Weights of a small GPT-style language model, trained from scratch on English Wikipedia.
Size: width 192, 3 heads of 64, MLP 768 quick GELU, 6.89M parameters.
Architecture: RMSNorm before each block, no biases in attention or MLP.
Training: a variant of Muon for these matrices, 196M tokens.
Each number is 500 + 25 x the weight over its row's rms, rounded and kept within 0 to 999. Layers, rows and columns count from 0. Numbers have three digits each. The size before them is the row's rms in percent of the matrix's.

# down: layer 2 MLP down (transposed), 768x192, rms 0.0865, rows 596-664, columns 96-191
# up: layer 2 MLP up, 768x192, rms 0.181, rows 597-665, columns 96-191
down596 090:522476493479535511458497517507510538527546541509498474527524482499479496500506483515474482456496524458539488503510480498461504483479513534536453448441456494492484485491493507518531504504501527494493488523489504499533492466516496542485493508498517472528480470469487505478518492496480520490
up597 093:521458518491522529476476514497483488481505496480504514545517511461464541519492472499478530540476491510488498490510486504509497513493485543492489533485497508523490478497444488478509521559493467508513503486491517488500435494484537508506503494515477507482513435489462544500530494499529495466
down597 094:491486516488548501479470534501449494460479508527459422503506501507459503473464492524513445474470502535535546507509505489541498517510508476516506500469458492517536483504496488485517468481526513475494489521486532478464519511501479501486534526541536489523458487477485513525540507483485514487
up598 092:529510482524529433532495518507559519510488477492493491503484505471487476478486494498463485526464515488496498477530501503504512485476526481519526485505597524493497512488510452490480490533547499575525466474539509522483485475472474495508521483498464491491499474493472501474495505482511511527
down598 087:519504483479484501456468536517490469490491470519470533536480521529500473465453476551502487466446528489513467506480482496506547431520455516487513473506532501494521522473461500528485481505476469508525527526523491476526505477530444539486526487505518461484535496543482514473532540471506465511
up599 092:501503524495480537521473488449495552470478480481499499483495506461479529477507465512480495458523492507531495484539505499523464434472453519557526513482480477505518498521508530508478525445488504488503518488490539501516533491500498506480496467489488522469550479478524520487472506475487529494
down599 095:454442525522526503522526523518498480537458511446480473477533489499527497505501524516488471495477503496545509506438498491475490532509518493515521522449501486516511547495508481491484528474473513491478443479554501475507488563495495529491508544519507482476434474489501475493552492500501496493
up600 095:473527494463489488514503472478524478540520511488535510464512456501490488510468478490499510533512525466443520523493505467503516523524487484535475526531528509513489473560537473467486505503451485508494499487499458517495495522527562473523484470502538532500519507438493509462524491496512505488
down600 110:536492524461496441498556474504516495526527465526523540494502505510493551539499498479473475491507505454493499504479460498519526486480499511550468499452519505487499488492542507508516516513511561486460518534524438518512523521529513499509554493493542502501494479509536491520486506464501515496
up601 095:514492520494540521509440488465507503487504496515483487493460491490573478478508485484514480548497508500448537504485490473548493545536498537519518563499511514515511533486505463522505476479520485483503483510494481518523484515525514487477496493490456504495510476524516523479520493533528503477
down601 090:502510514497528511512417509453516501449509506502487442495466476494545492445512493513494465484508502479482534499525490488473481498508544498531538499485526507543551521470495511497505534505498493454515548535506488490513502541495459496450488552504496535541517452475491566514499521492523485515
up602 097:484492473481470508485502502531480496497505496463474501512512520494503479518547517522478502475528473524494521487473538482489480525526476503539505462528514476492512550476525512529495507524475511448515472513510523488537528502508519513497509548469500505475490489509459454488473510459484519502
down602 090:473483534526480506515479496537510495470484459488479424521544453512491519510514502478545467541535505489492487531494506514490491497514512492503461519473499487519506490494497519496515485508496512458442525500509505483462483507514505505468465510501494492511517545454459498549463537505494508507
up603 092:543492458520496471515502477523502488480497526507504494501489543469493527514479514506500489475503491490479513540524534472512466507521505463443491491459491518532510500513479509518468544479547477512507520487507512454522476468503503491571515499529457507493511479500500475479494513506477504519
down603 093:485487462522509519502473485476484489499499485494502518496478532535511484479451515509496477486496527497529502534501473513522495510565523516508505526473439430531530493479451503513551524449520467491510499485509508471512446543512542523514513481531480498544512468473512458502518492482471502507
up604 097:506509493492504510530539462507517431409492516531474486471527481504485514515497509472468531493468532534483479469482476514492469491490507535527494508511472497483508524507519474484535503449453532490465491431482430519500501537500483487477482533518526507507461523525515478519474497504467504503
down604 102:500514464542511453511436462511460506460526531458489478518517497515505509481503486493533505493470457510525467503520495511497509473516539517500460527504483478521490555501510492505470484506495481500444533515558500516556495485486537491498533503490504469504502504515474521520480484506490477515
up605 095:468473470472487500501535511548510518501520511555506496487500518510489485515509489484472538500532555524468495498502513478507496507500480504490489453546511479526507531542471470501514507482546504524551499460526504489517514492485524497476493457546454546495512510471483519472502460524457470487
down605 100:468489559526481449481509478520508499562495484460495497455474462501527499486488493542499529519459491513533512520498494488502514557477507468528483494520504476516494508535494509470489557522506463468500471513498535471493490479545478491487499508497490540471462476455519514471506490529490525513
up606 097:499524475556526458498469483460518503496556503529534481518507459452510484503466489498541533453529481500513500451453470503482546451524490494484491525532498500529516494470508514529469488481510452522468478483494498533540480475473498520517520514474467502505482487517465508487491477518476508487
down606 100:516442536553459480465511519538479463518541523508490473561530500506472486480516505491487493509494489471514505493537461504504513526517505505452503457541501485523458527510467563493502440489510511480463531483473481495516485493549526562502480550481496533496503550521511496473509463505547503512
up607 100:512543516522527510510466523485487528514506501472512542464500497446520426486541490539464492475541503534480505479494528478454510478518486515534520514466512430495508492525482496518514449542507506487468457499501542502498492504496521484500523509503526493488512489462544491477511494497500483470
down607 095:497510494510499479482467511503444521507461525484500523481513464500496503507519509516514522509533463496556492517486487512514510502510478486528526561491473496505491555486523504517528472557537476454528534542456547537502481505492523545529490539458492496484525493516510481508458475511513500493
up608 100:501484528488508451524514502509525527494496514515492482482511497517503505497487485467508482541552511512476480492497484487504478489468479489475528514496494473525498490529526500468482473526463514495482487457465463480489542472476525525492520464539462491524510529524505500507561533475469529530
down608 103:486458510480526481489512533519533489513498526450529510561530513505527489525474497450511494481485558489470548458529480520489515505497496531495499511503451515483508531510506530510480494467484503521527521562458513499468566513536478452495459532486502480464509481486478497516437458488508496492
up609 096:497478507533486530468532445486487527521501531509481538509490482499493515487507509458510490515483512505465522478510464502502487520505489508546495493541547453520489556451484504541505541472520506490507558514509504456500504511537498521525507499508502535508547505503529514511499469471499528484
down609 088:489536510511474481509505480485473513517467500467519513510529474500527462475474440485492494468483490456537505479516553511481497499469526480471482487506517506510478453476462518496496511505486517477523506477517506501506477501522522450467497553447472500508520548495528479552515493498509504459
up610 092:510497507515504489508507490510493493533487480503477515490484488504523519500487515518504488517518489508487476475500504497495518494534559525553494570481494504486468482502491468505455506495538515550538490495500471485546515487540454491518547497499453448532527487491526487517502528449494507515
down610 088:484529492519494515483501484504510461517476438485522499536498450468476510534480503472491516506513449519476451495502449509466505527523503541505457501528466479509475512494478505504507500499496534524541488494535494479546510482532435503502506468503546505476477424497533487491520487500480510550
up611 101:510491501501504480502461481471476459515487498518518491502461515508480481527531511539521508541498524535527489539508500477535516501450472477496519465504491511493533510519460515489501461473511487483513432497473522508473503483509518489509560486524508445493486522478516523539539473542522498451
down611 103:478485446467478496474430508480531495472471488457477423511497457497474503509511471500483451484549498479497431513501465498498540508463525518522492466498532505499484562521515461508495487527522503474514506516523492500498475528492516509521530436496476489508495513542481436550505516475510492491
up612 110:483518512506499503492482484494522562449490512513513461482481502500478496481496506496510508527472497536514485445491524488524485482517473520449548504462525498453481492524482518536500509508472489514539522524479504515550482446519512523466511519488511482516536460491463457499487529505505503485
down612 100:512552533520503477466557541500480544469534538486495509493487501480476499485529482522459489485499532469463458511537493452526502482487510535484479494474505500462517506532510480527501538540465531538491535472486483496503530488502493529479516503498521505547500505532476488557496511433451506463
up613 095:526487488517509538512509499455513441468485527471514497527464449494476473522465476468541540481496493507475489452493533548494505501522464542501516483504483490495533493514525531500499511458496497520464501500517522524485520497498527481519495447510502488527500469503503510466483572523479471479
down613 091:517477500510462483496456495508452488488486521445520498551502503523530507492454472463513467495489476512494466516509523470516480461513513525481465482504500539501514481518478479455528486508478526526470451511507518482551472503530483528510539497494511463498523472440522486480514453490500494486
up614 101:461515487471470464473496505509512487512503493505518516489506558502457485510515500484500542476518461498499474510536484486505458493526504507470490513481492517550497478481499479483490513479518544478494501560543507562444506479517497474510485473517464521496488470503445520503505525493529470511
down614 101:498496465534480504487495484519558496526511518498456478486514502510489507539487487536516526500501454509454494509509464511486421486506525488443462520479507478493525457499498454492488511527554508464463476518535497486507486506501439525491483530476507527491498471510493511495513507483528498525
up615 116:482487513490512543505501482502467473449499489497501473505442511505477503518506498453528511477509495542485524486516488478475503511492481451438493534489546510489526525523531467509472513503485439527482525502448496506531491536475509511516491520498532520479485508472490480465503489469515492502
down615 118:520505496462499497523531489502484479518482443512478540528511505486474503456507505456510453499501538512472491481434447504515491515466496484495532534511507497529486487516536531500495491520468513541515512512518529514503499551517465545487491478519444544475496524507479539552500516444514482531
up616 099:506494505487465502510483515493508537462469512545515480511494529466426489454510466517455525491502468461497461480534478526536500455421493471515446495512485496500487496518463476499454491510511518502507480521459483466548515516516504504480520498502467518511461513522524532484490514502484481502
down616 097:521475532489481466479494516484513513506488500492482469479532520499496531466509466507460448443514470485494472517524493489489497479476533466481460505500495453505488491527483489507511524530502494495540515518500524446497514540534478520427483506522534480491485506503448501482516517510489515464
up617 098:521542501488533515488509520472478489523515482515531501527485518490478505485572528485508490530502481487477552500502493491477526547478506501502514492468469507508495480535565551486460522529509549590506535480502484543469502483533524477488487517528539480519474509476517473467477512471511498485
down617 096:542498515475522490495477496488534525521461458499532499507499513505458476488526510513494493501525462529578515504544454513510521482523455483534525505472489506506517482472553488474474496475479517503501519481494528491493474472474484558474464501512487510526525464502558474500458493505512482489
up618 099:488494517495506500469556505479485520505502488498508487500512529501531494464470505501485498527494455523474509509574464538518554501518503531494481515481514533493472536505471497510491475483567482505519467505509475457510525484513521478513527483514508514496521531493493532494538509484506480488
down618 101:494522468475506499508532497551516491536494489462501493488492486467523486495499512473489477501538480485489505471499524475535470501503524505505466495469510456488491530545521491493504490483538515546518482510499521508450491515512503433492484475505465500449502502476457507504517531470530452517
up619 091:527522512450499496493512457529494489475473527515484499496473507537528482540521459475543480501476500507477497503491507528498467525562468461559472566493455498468470492497473496538510496494480497503514510473554500510514501462473516517487500474479470511471476445503496517526477492518478487461
down619 089:527506486473489527505495461516483498483507467496512476508524496539504531487514454537522457492490459496496489500484515495515473507517505488517427503477469514443479465531472509469542491528503519475491518515531468488494534493514500477547491486488491462493511490484482543509532522490486502464
up620 104:524521506473464493498513534517490461529471478536510519509476513506506476515517520460487511528496554462455515498497481515480488532473505500542486471520514484479521535417484502526477497474522508506550506520482506484482519511470505509476526536509510498552490498489516470471540474470459500486
down620 093:484512483510487451473498483493491518522489505552483430527554478496488476496516524541479524502460478533525508520496496520495478515491522466511465518515462545555544451505501468491521476503537496478508529516482464487482470527498501491478471486521525542475477477469478536501490506497520525499
up621 085:509480506495471556505518484479480518474486515505481491506491470516457493469466476529505484533505497506561558524523492477526451492508525477485520500566451457484499519530488462512482502535526532503516491489488490501460480530476483507459509479496500517495517496511504543479470493474448508473
down621 086:500493525516477488482485508494515478527550456495499483472525483454518533510498514471529497496506502536468500526500468505476524505497509491491490518497521511514526479508533525495468519544473484484525532511557505493521488477555510511516505519505499530525477499565460465522480468494534506517
up622 100:511504493453548510523544508474493484527526502459539512487493528493506523511465481506479502516482543476472496453480522484465525533452525523490505522538474493511520513492485479524476495503512475503536491472488514509441534489526515540459527512487530532508494480496489454471487552532492458489
down622 099:556499477496546426501499557490521534469487544504511504531498521508480517513526499513520489495509477509422522510486486484516502474514473494520568513494516508505494486488483490466515492489484473495469521504551506515497465481500518495545492488478493488518513496514494514554514495512517497470
up623 105:530480475495454498563487490554529492473477460496488462536470533520490484491508525506450479506535500502478499539497529468480487471495499465468478496488534485466495490530479535485486504533506502549549548499514516482505516485441491473496464473507498523512501492530517536525527471498454529492
down623 108:459470515527497491527483466510560502492499533438462487530503493511488541516521482500476496475508532490500584482523452530519522495493499501515498522520493488463516455500491512488475518493508465542493459472454497562505514461532518491557472470479492512492519531497516526472482531501509507503
up624 100:505510482515506487492479473498532523507447490515525526526487491509485520530458516524454522504472515565472503553496517539529500503499533500516490490518492454530502490495507530462517559473551466525553493513469479518495504495464474516496501495483500537501501504547477512509535526471437507463
down624 103:542516478479450471510500493507490469447517525469493527477535494501495463488494490484450499453524564475525484482544498521486514478486501483492517529508508486514540526487554522490481510502501517541488517480418507489505495512497521470485491499521494473501525497461503525510467494488522518459
up625 104:483452523485532455526494508454515507512467469538560522510513480481500521524524537502538521524506541515546490514524478495489536517539461500488510492514492482495471474518504522552505543484477459494511522482450516505510482491530554500487498513512460498499484501500548504511530502535485524531
down625 104:471471518523497509509486525495570503473466467496484505544528480511513519480540495496541436482466495473524487529509525478456493510537490478451537487494510470509508506476490522477497549506472494473473505543491508479507474526511521492499507502538521506499476505458520468478516457533485521493
up626 096:530530491475504456490541534478483486511488523499515487469541534503505497481517436525483525508471491497480501509566502530477491462505499472488452488553541537483484552528537507502455453524524495509496496511441471528527520502539477500503518488539484512515508522458555515472503475484476490530
down626 096:520542469504478489438516479512506502501479469483510403464506517513514491461541481527514495492484520502489452543533522492503489483518485515578474491505496482495468485546519505474507509501501482481507519472460526511453526552515497542506486503531511489511496488464518450482478514488495506532
up627 099:497533489482530534484475532505507504447528476522487480526512513469540543486500493487489514515502536497497498494533518508479499517496479497524492476538481502462479517509497482468529502474478535494478502510470510503479501482493483473464490524487478510461496494497501525517475506522486544500
down627 096:510535522534496526451489554533564508522544466455443514486482537526475504472490439518477522510507495529487501459501491512458516527521504514483515522493493511506525498485456524486487497484447498516470497510455486483500504511482478492527504509493510518487516489517470498475474505479445517547
up628 097:490506488499474506515503501462478478488509537512497496495507507532478512466493470524476464533480499483496510511508492502518466494451526436565498472501435500513468517475458475519497525460502522511489514500550529549492450541486526497488496512488513463454537499514489461501489518478560512475
down628 099:480483503518505526545495492471518511473495510519514447521546470490494503466517485475528492533527479517525560498517470504499523491501512432463477519483461502513485531483501492465504493495499517489516486465499472487504520498523537482529448484486530501530476489476476459494503490497483540501
up629 113:494513455503538553473488520506528527518534505496473531516518536447485558491466481555505504478491480495528498488528503473500479499498508503484503479514493491492514469509497488495502494511512455460515469516455521453526509456513532475516512492464478550501534484513501526480475489476477488464
down629 116:445481450509513485506532499472516544493501510517471466523505483513506551499511511535529518503487479530530482462505510479496499513508485433490507537515515465475534482529495476519478496435477495482521480518503526491495467530487509507486508529561492559498504483499524506475497517494533480495
up630 105:502542491461497490497479477532491540503535475538550463542506477512486557504542507535530514525527501517532519514481514515511499456469482491496468532518492475505490527549497487506489507507481517448482472456537506547530475479502496494489507464499527504521494483509483495516520512457542522492
down630 100:532485471505516432465522500544517522508491492509503467477494497490490513485483526452511515480493509475457448484491541488509522515492523475496521465483511523492514465533497541480535450450501527533505504520537468526491532520503521495473499478504497511501489486465469539522479530498522558515
up631 107:526508534498503530479501550461516525497512522499536481513495501523478502508501458477505476484543490496512504521487427525456514457508494520527479536497495490523478539493518517493492525497489508520496516550492513495530522497505570486491488505511485477512548515520521439491512519503465449480
down631 107:507513499499492486544482508496487553472518449492471510528540462506501481471494510489517512510468538492501489528527511475481490485530453479513531497511513507491517482490490481501493505502489514514522480468470489457461523494495467534487530467547471491484497545493496518524472496484492495482
up632 098:498464507514545506533488470505492517516524505534495491472550478478498515552502481481503547516498482495463474511515503519474467506519514473509453503507503526507507522502505454501525510440523515489493513541497533497519486530546551452496483520480457466473537510501525490490491497505473511543
down632 101:483468546526496486510490487546541478495508525499529538496482469473518491521496516495470466530500525465477463485513494532518501507475512523517482560526511527511470467521489493453495555514503526469482527487477501418526484532480453436503471515465464507539537510480493493517515512512472525450
up633 091:542474471506510516463518493531491476499480502504482427586487488513513525486513525476413511514509505495533490482479484527506504489539521493470517474468527483518475463506496511474490530542488478514525507510510512498460505474501499494536520543491470516460555471533510519545464470477481512519
down633 091:529512541478437482516477521478459485513485527485477422515508499501496461555532491508495510529510491509530494488506490492521482494540521486471512551457466499464521455482498511496504541500512491464499481469537510473426481529530472485502512503516521484495507522525529468505501516486508515468
up634 098:491494456496462520508520500503516481450499495509497523485495447505470520544480490478516518498537493527495521525493503516491449498511527502521533489523453494536510504526527518510487486550520493502524482520521509505511538488536524493503538501507499469537478492523541505526523457468516524478
down634 095:479535495518473505479522465483498508476502518471491544541455441529512545515477495513543498474513530511442508507532491497481469529539530500541534487525530536488460475505509506483471478489505501481519522506473494513499502479540489505518506512467510485527476462509511485509514470465512479492
up635 099:468514478499493501459482484502514519514492488479499494518452499498483472505490515480454495477465518512466469515475549466508526540513494486483530507523522455479452517520485503502484553508517523475453495482493572506478465485478498522534472459484490553512515499511520534507491535490534483490
down635 092:510504482551493511533529528506462507504494465492532533558476526494496464523519503484459488480496525481508508552495483538494453537525497503499558482531480476509482497502473515518483546473486500488488467476533506539565490478486442488494490523509482479487493494485473498524518518508523506479
up636 097:468492500550485480478526520488508516493503505492494479526502482485517466541450517530482526508492521506523484478508498522460515471504471489494542508505475516534494513521476497506477498512463463477482522478470473528501485491498475493514530501524459493494497466484534510495460445516458516442
down636 088:535506499491546498520468496489499514482550519540450441491529513519523477468525498544525475519449464487477501479485512496488461483511547526505481504513435510481515536534480486503516495479506521518456507528509499513493525546484481515493531529528535464541462493561487500495539506449460477530
up637 095:493432506514483502524479504507469526495485516494535490508468490515537498485470498518516542526493516488460556526476498525502517486503499517523509458487469488533500485518501500555482512508522499509507531584518496515496495492551489511497529504485527511492547515563458521503481516491502542470
down637 092:476533493540480479504504496495482494498455533498430500482538498510519471500485507512529501480543465482545511529529523481524530465544510521487489464459515535506504527521530456493549492460506533499471538523493513481521480490487489489505465465510504462497522511499488481488463500498503465509
up638 095:511491526483511446491515546527503499454501510534505496516480473484502466508514491505463451539498508481490498461464501497479499512499509491492484524495479484525496491474504496489479500529508488513495473446427512493508463505487512477495433522524481517515504494495509531496456463536427452445
down638 088:512559504484508491524464501476515561476490474516466509510527495497493496524541480497497486506502466498480488492505529522491470523543516541501530506516546515492499496513492426479489531536523510524493521482484491494527491487540471485470467488519520524470482496480470452474504538445491475499
up639 102:547483507500526521528532527544470523433505523498485508489475503482507528483462531500474494524494478520448556518506465498462517508499497495499485521509484497516520519476502533512497510509496485454549509488517496497539525504473475478527500447513533484533474475487548515480498493510483521561
down639 098:521456510539477537503454513476501562465506522471511510517505524500487493512527532474448507473525490496522514465498495487524476539483496512483536511511466515484462516527520497531522497512482468502505459551549492489524489453534492535503522494512453514519474517504537524521528514493493516458
up640 108:494544522507447509494506464501536525523434486510532535522518509517483498474513475514523487468503514508497484500484526479448527471499445492495518442465492502507479519486507525498490535514516515461462499481492512497481485502442504505494516483498531483472458485526478484491498508527501469490
down640 103:515534514521508496472495508511473538504516522480493439504541502544482465520486499490539509493526505508518468451493517529501536500480529468525463499501478512532489492509472510476511517488538496452526531551516502525548493492510452465459522468510502449474493483502471507505514546515540485474
up641 100:509529550506530476500500477532523504533480511510503537494478522471506472500546532473511506466519498486480458509494465494510552481505531495514520530475524539479496481514508473538431495523530470498477515474478536491484471527524497471476500487478534543500518539481510476481521466463510508474
down641 097:490521505506498506466449504487513486445500530494497519503494537534506520537453500500524530492478484472526466497516508493502537511495560525508500504466501518509496444572510471524506472528490482521507423502501517540506544468506514496527474494500492494510505531508497521474484511502530490550
up642 105:525483463495489486460523501487515436441532528558498445492495493509537509531464522504494513515491488494519485549496505458520489547451526507538483469492516514524490486527510537515522520496493508494492482544510515533528506468458501504503505508563511488475544507494506530489474533468531517538
down642 107:505482508500561536482551493534454463465465518469478489448504450500505516517543509489453491510530523493507502522475512524505472493547551524481473503512515500515537497488491528521479500487480487521524476526496467500517521483507504483526457502467517527476489442518491512513473477482519546495
up643 091:511515540533482463468469477499483461515497482492509517540479521521511523536533504487478502496491525503471511501503497461497526478516489506512522509492527465487566505513504484454459528467462515520442464498532482537514504518516532496564524432471511484479475514532484495482501524476553475464
down643 101:486474465513480530520483508493509443497472525496478479451499506528484503500474494486489498505488499488458492500536508513496456513491528481472513491482473529474521525456474452523495502488497529513465474467493498491490477525552491522467516506484501497526534470482478497454550472492518490460
up644 102:505503490502525493527530528474498512505449508521477524516520517494524526479519512486522534479452494512497479520485489525500476560450513524493485499510469500497512494506489451475498473492500503490511527499439475521492534504503503526499520501529522490493472516508510482509507467482469500508
down644 095:517515544526470534503470537508483530469515488468493561512515510522524466490510534480461484532530518486492522516507502504504531482484475527504487506487451478529478496519490490456524492501512480500458497515455508521491476495481541523556513492454518490500521483472476503531497529521501491565
up645 091:506497507484509506518526500499487512568498503463502543496518512484488477487491478500434534482501500483446494532485505472501463477481499525537504486506473540508476548500532457521504490494481505494510550484475467492523527438497500527500501502484521513492475502494480495506510507488460504482
down645 096:493504514483510497513456482478459541526547482514484535447470493504498518543470551512460512492521478479487526512522503502511476468490479481513497487461499513515536539525496476453505460502503499531463521510504464540486480480499492522494477501502513516515501462515513479466522490500491544511
up646 093:509544456480546467483502489509508508520466507491439461509462537457449496515509561553531534482486477486451516490463500498506527530505511523516531490543489490481479486544479482504512477484531501501514534516499513544448488528505495487469488481514497498481471445514502523481479465498470503521
down646 088:539513483501491505458493549512493532509498451527468483530516520498515518467495514517509449498559489528526478506487523503463533475542564497544533528487516511497495500516500481484518507479494522490492482456476481490509484521499546489526523506516501483485532499516506518453559484507505492485
up647 095:497529541513471531519474459519493540519483497500498492534494495548482508484518482502517510472472515529516519491530503466458519485523523475472452492485483508483504493524493515512504562493526511490530474467482488503523524527490561496518523545471483515484456505540455534518519522461480529511
down647 098:515528533497501509499489540467488523517491506471501458501545517524497520502515448536500489481512471492516483500470523508475478510491523481467517515519504540523509545462477511494480497455481524484520506522508529459495508522538467537459524523467533482478543488493467472504455471551474510482
up648 111:477524472500488475540483528487503499467517535504493485469519470517484503529527546494508492516500523496494510468509538483517518512478540527491446527509474509536500486523507547482470523555492513493497475504483481455530529496470517462492465518513535487528576493480492516526474507511479481489
down648 112:490492494467469478536477537496482474485508530543485478453507487524505544529497472507536511504504488514495477488487518498503491439495495510520546471496483521536510495482506510531480509465516537483538532533537458464522538466536537481493532508499521535467528520481476539496512491483514488476
up649 095:514528500481537538497491519511514504505492528526454512475508510519538516508499467432533504524507502502499485480427480492508501515498524500486455491569499540468509545493471488485500513508518478542503549444470502503516529494503519530518516491507504545485490499495501472480480476442503525493
down649 096:492488520511469538484497533551497517488480453490522467500493483534519444525540506510526508500502462515523472472477474513517531501481472489485511480498455495490524507547435484532498545528473475469513528500455488476507498543492503507475488503539492498532488497482487436502544482505472465470
up650 084:488481529535525507502493474530499527532502490528512518503494509493514484552460446490546531491532482481518511483513500525543481488498488553463478525455466542487499511517490498531461505511493449448547546505474495560538490508450481465485526496502509490507512483523492507507450539486505505484
down650 094:487468499519505484461487490527481526511514454517500497546520465435492438507502488543515429479518469505527476476551492504479478523482522506530513495520493534475492511536467534488520521491507487503531559495490490500462495519511481522499496496505528500467494514482483499483495516487500447481
up651 099:473502525523516476522475454526521510492524520513467543496529525550514527485483505492500481460540492495484516484488511470487480490569497499543520509506463493484494498473523472528500500532491476531489507508540467518519544501504524555505543489500510542532536536534540465453519495509509447445
down651 106:496519496537531522499523465508507506519505508470509572506464559523498501484491491526532484462477477472483526468503479470478474469493512511510485472517536504484559466467498503462504479502494509530518501483482486539491480517487507549494508503515470467515506519514498523542454473502476484518
up652 093:504521496531457488472505516535469531474507546538519512491487517455496504471521489500522482520519521457502516479519488506492500511504493497470492513484505511463489472500509476472477497539491584501506468492498531502508483565506531543519485489516497565494536523480535482499463521512504487499
down652 090:547505502480533504506454486495512497471541549496495528506523508514468505523462506475524474463471505496473514465556494539510493539546450454477494487491505530470489496517534539495538528546540493495484510496502496492508497490497475557515492502495533503467483503487530511507469494489475506506
up653 098:524481483519541520509514490506504503497500493501465477525532500485495492473543494526499515522508509501519497438497470494505535469489511489469506534467487508477446486479565463460478482508481495513508512521494520514519491489497497480481504482535452547506481528507488497462474482495461508469
down653 093:528502458534481521485520490518521492515464426486474485514490465506503495514539494484470513499496456506503521501522456432508462477554514516449441523513503484433491498524482512505488536503496485454509491489465486465519490536465545517508493504527489506456549485477492498484478485528530545490
up654 097:480501507508533541516454517527494474477539508488528550493489506495535521493486543491519498503557545506493507480461501481499504472487524499475465504517525501489489507513526481494462429507512518566529475498504479499503485510456511497455510457512512494487471526484511472519495467457462482526
down654 090:480507495482478469478475521497513481527511480517486467478509446498507511509494494537532495496487487447481482523575517522480481488578525520511558456501448524500544535487517472482487515529511476531501528498516492533496475538532437466524521488490507516508451516502478538521469548463533470497
up655 094:523476480459496464505486472528502507535520512447487522497550496509461522485485473526476481529522503544500520481528543503505486479518559475529469440467499472517485488479476513562507505533503502504463469504487494474516508466501536513492470483507560481473509497495462511534508514495504508474
down655 099:451526482461508479502511528510514514504519469552462471481530483499514505467542467486506524512466496504522528495498528517498506483466517472515510501497505466516506506533529491461508464476507516460563540480522495447541541483501515500515492515527503507486482493524503516500458464487465467473
up656 110:557479482498519518478473556494505508559522520550457531496512493481547502498513507515535544500489486486540491487552456545493492508500444517481531449516485493529482496506500498520528477511526487515492521529529503472480509530561508485473522495510516481542542462487476497528494540497469501505
down656 104:508502471491504515526474529498478520507487471500489536503494504504518505496521471489495490489454485454464503517480492520482507517528432550509558548515483455521486511521465507461479500547494536545540460516532499469496480505508508493460542523508529481488497478479487514520472509486490495547
up657 100:465505480462494487509462488487495455511502525498508524505514480485492485525456539507533492498541450540507511470514505446468534486486523484500469497464474504517520561495498471535474493503476487460511549451496489509514507575495547484495506499463519496509496503491496481466527522528529500514
down657 095:504464544508475533453466482496510485452509493514478449509503539538499485501464527497509515533476453541515463497478534524468510509515539489513479502505529489540458543548491526505522488447499509486519490514536512490503517526506496510494527556506484484454484493479482474487477497466477498498
up658 099:532481523521525486491449486477480509456482560548478473503521468456517516538482483469474522482486511522540515538530472474528503490489482497497510502490541533469447476556474477561512495501512510470503457497502513491538489465490542552505514485533542525521515468506516527492454490492477505500
down658 110:531478497502498492509495467505524478483468508489467459516474507520517495520510503489491496522464462508503500468469503466545534519527489450482468468497467527482529522544461473522506504481542470482510460513538543529465503558496487522512546482512567507552489488488512524481494474519500493517
up659 105:521545482457502517494504497472492470476461514475535501514474474491505512512512467508509515554540484497479496504519502541496529523466492521501497509513509527493439488487514453476444472497465509512483469494473531472463512529519494510520468507502509524480477472499456476496509480469485508458
down659 095:497461474472509505467517507546458527492520526488479481503471478549470517490542507552484482510477536486487489504541434478475530496484487463514477505519497510492546484457551497540532509476522504520507505494493459513511465503473541456488510535514528484509507464470487509461477485490524515552
up660 088:472472527538488509522493539499536503459506522467508516546479493492542519521529491504512508484478522513517553510483443500501513537546519485497526547455535496508501530482482484503547448489511480533515534501481497538559474512530512546517535490508519496486482484517455519546527525489491501509
down660 083:560441492539484525503447519547509508488483532499498527514528487437518495496539468496489451496490510500496527487460485480500471540473516493503510535463464487482509485517497538470518506497474511519536538520507505521490475539510488496513510475533537517479552527500475507534549525449522504511
up661 082:526515494462482497553533484494512506493455517487473499499523510543482482504510531499485544515487518465500531478505531536458529506538498465468488481424490485534517460504491473500484505491489515546545529501512477543484493472476513529543528485527513500470518470479499457445494482521517473511
down661 080:511478500484459521493491510525499506509453532525506544478529476491478492487488527498497515475479475491527532497527555513479483517505489529487485459475529465518525504504541522518534542525510484484451535479464491514511551562527524534511490530534498548520510513472482497492540504508489530532
up662 095:509480510479524493503443475454522526470435489529500482499507485497539462521508514538512488512494499464482452511533525523502496476538510503521523541505513520477516508484507467469475487501527499544493515572432497429477555494513498475542521475519488466519492498512503503498523537475478533495
down662 091:473476494527495475456517488480468502453494487495471498491454493497491535481468482500456499499514499513530486464442476524471505476528475485493511524514546507482555512450513512536505514482521482513518535491521444498492511489540501509531506494500520466536474519479493464480490534476523446506
up663 104:550504457465514442528502540469512525516502495513472510543501484470521527481545463487521538458483498501522523503482522461511459504491487545497497516490536546495492496458545502529515500492558470502496510536523508487540524474499471522520516487538489479487491496515519534482503508561523517506
down663 103:553455488502508454495463511474507501547557540478494495557492483512511523526541506529505483495456497473490475500527482473483463491501470504477455504465514523559548486518491473509498477492521473520471511497518488510540486495481512476493482468467497497546502513515491509428462504497514506465
up664 100:529511519486472489505506494560525477450487492447541496460478506466455465503521473467509499514491534546467517519529482513503526471518501517496525484482485530532461494476458555494487493537487494502526522490540477494494517490487484478521490502459498511522537439524498457488497560517526491530
down664 107:515508523484506463539578541542505518471491538492501461508490501486477520486513502509523475522519507523512490485467510481507514496485462538491523443504543510540496525462461524524501526487489535512536514489561515496479478509517467474488498505488502487466495487495503454492484531474512519495
up665 092:512493504468495539552499491539511530503494487489486472439487530474524550476477491538502529507525511500516503496523528495486486525499579483520495494491531499513489498503460520549529482560474558516494465508492556475485513520509502480560477498496491488508463513522491526483501534525497486515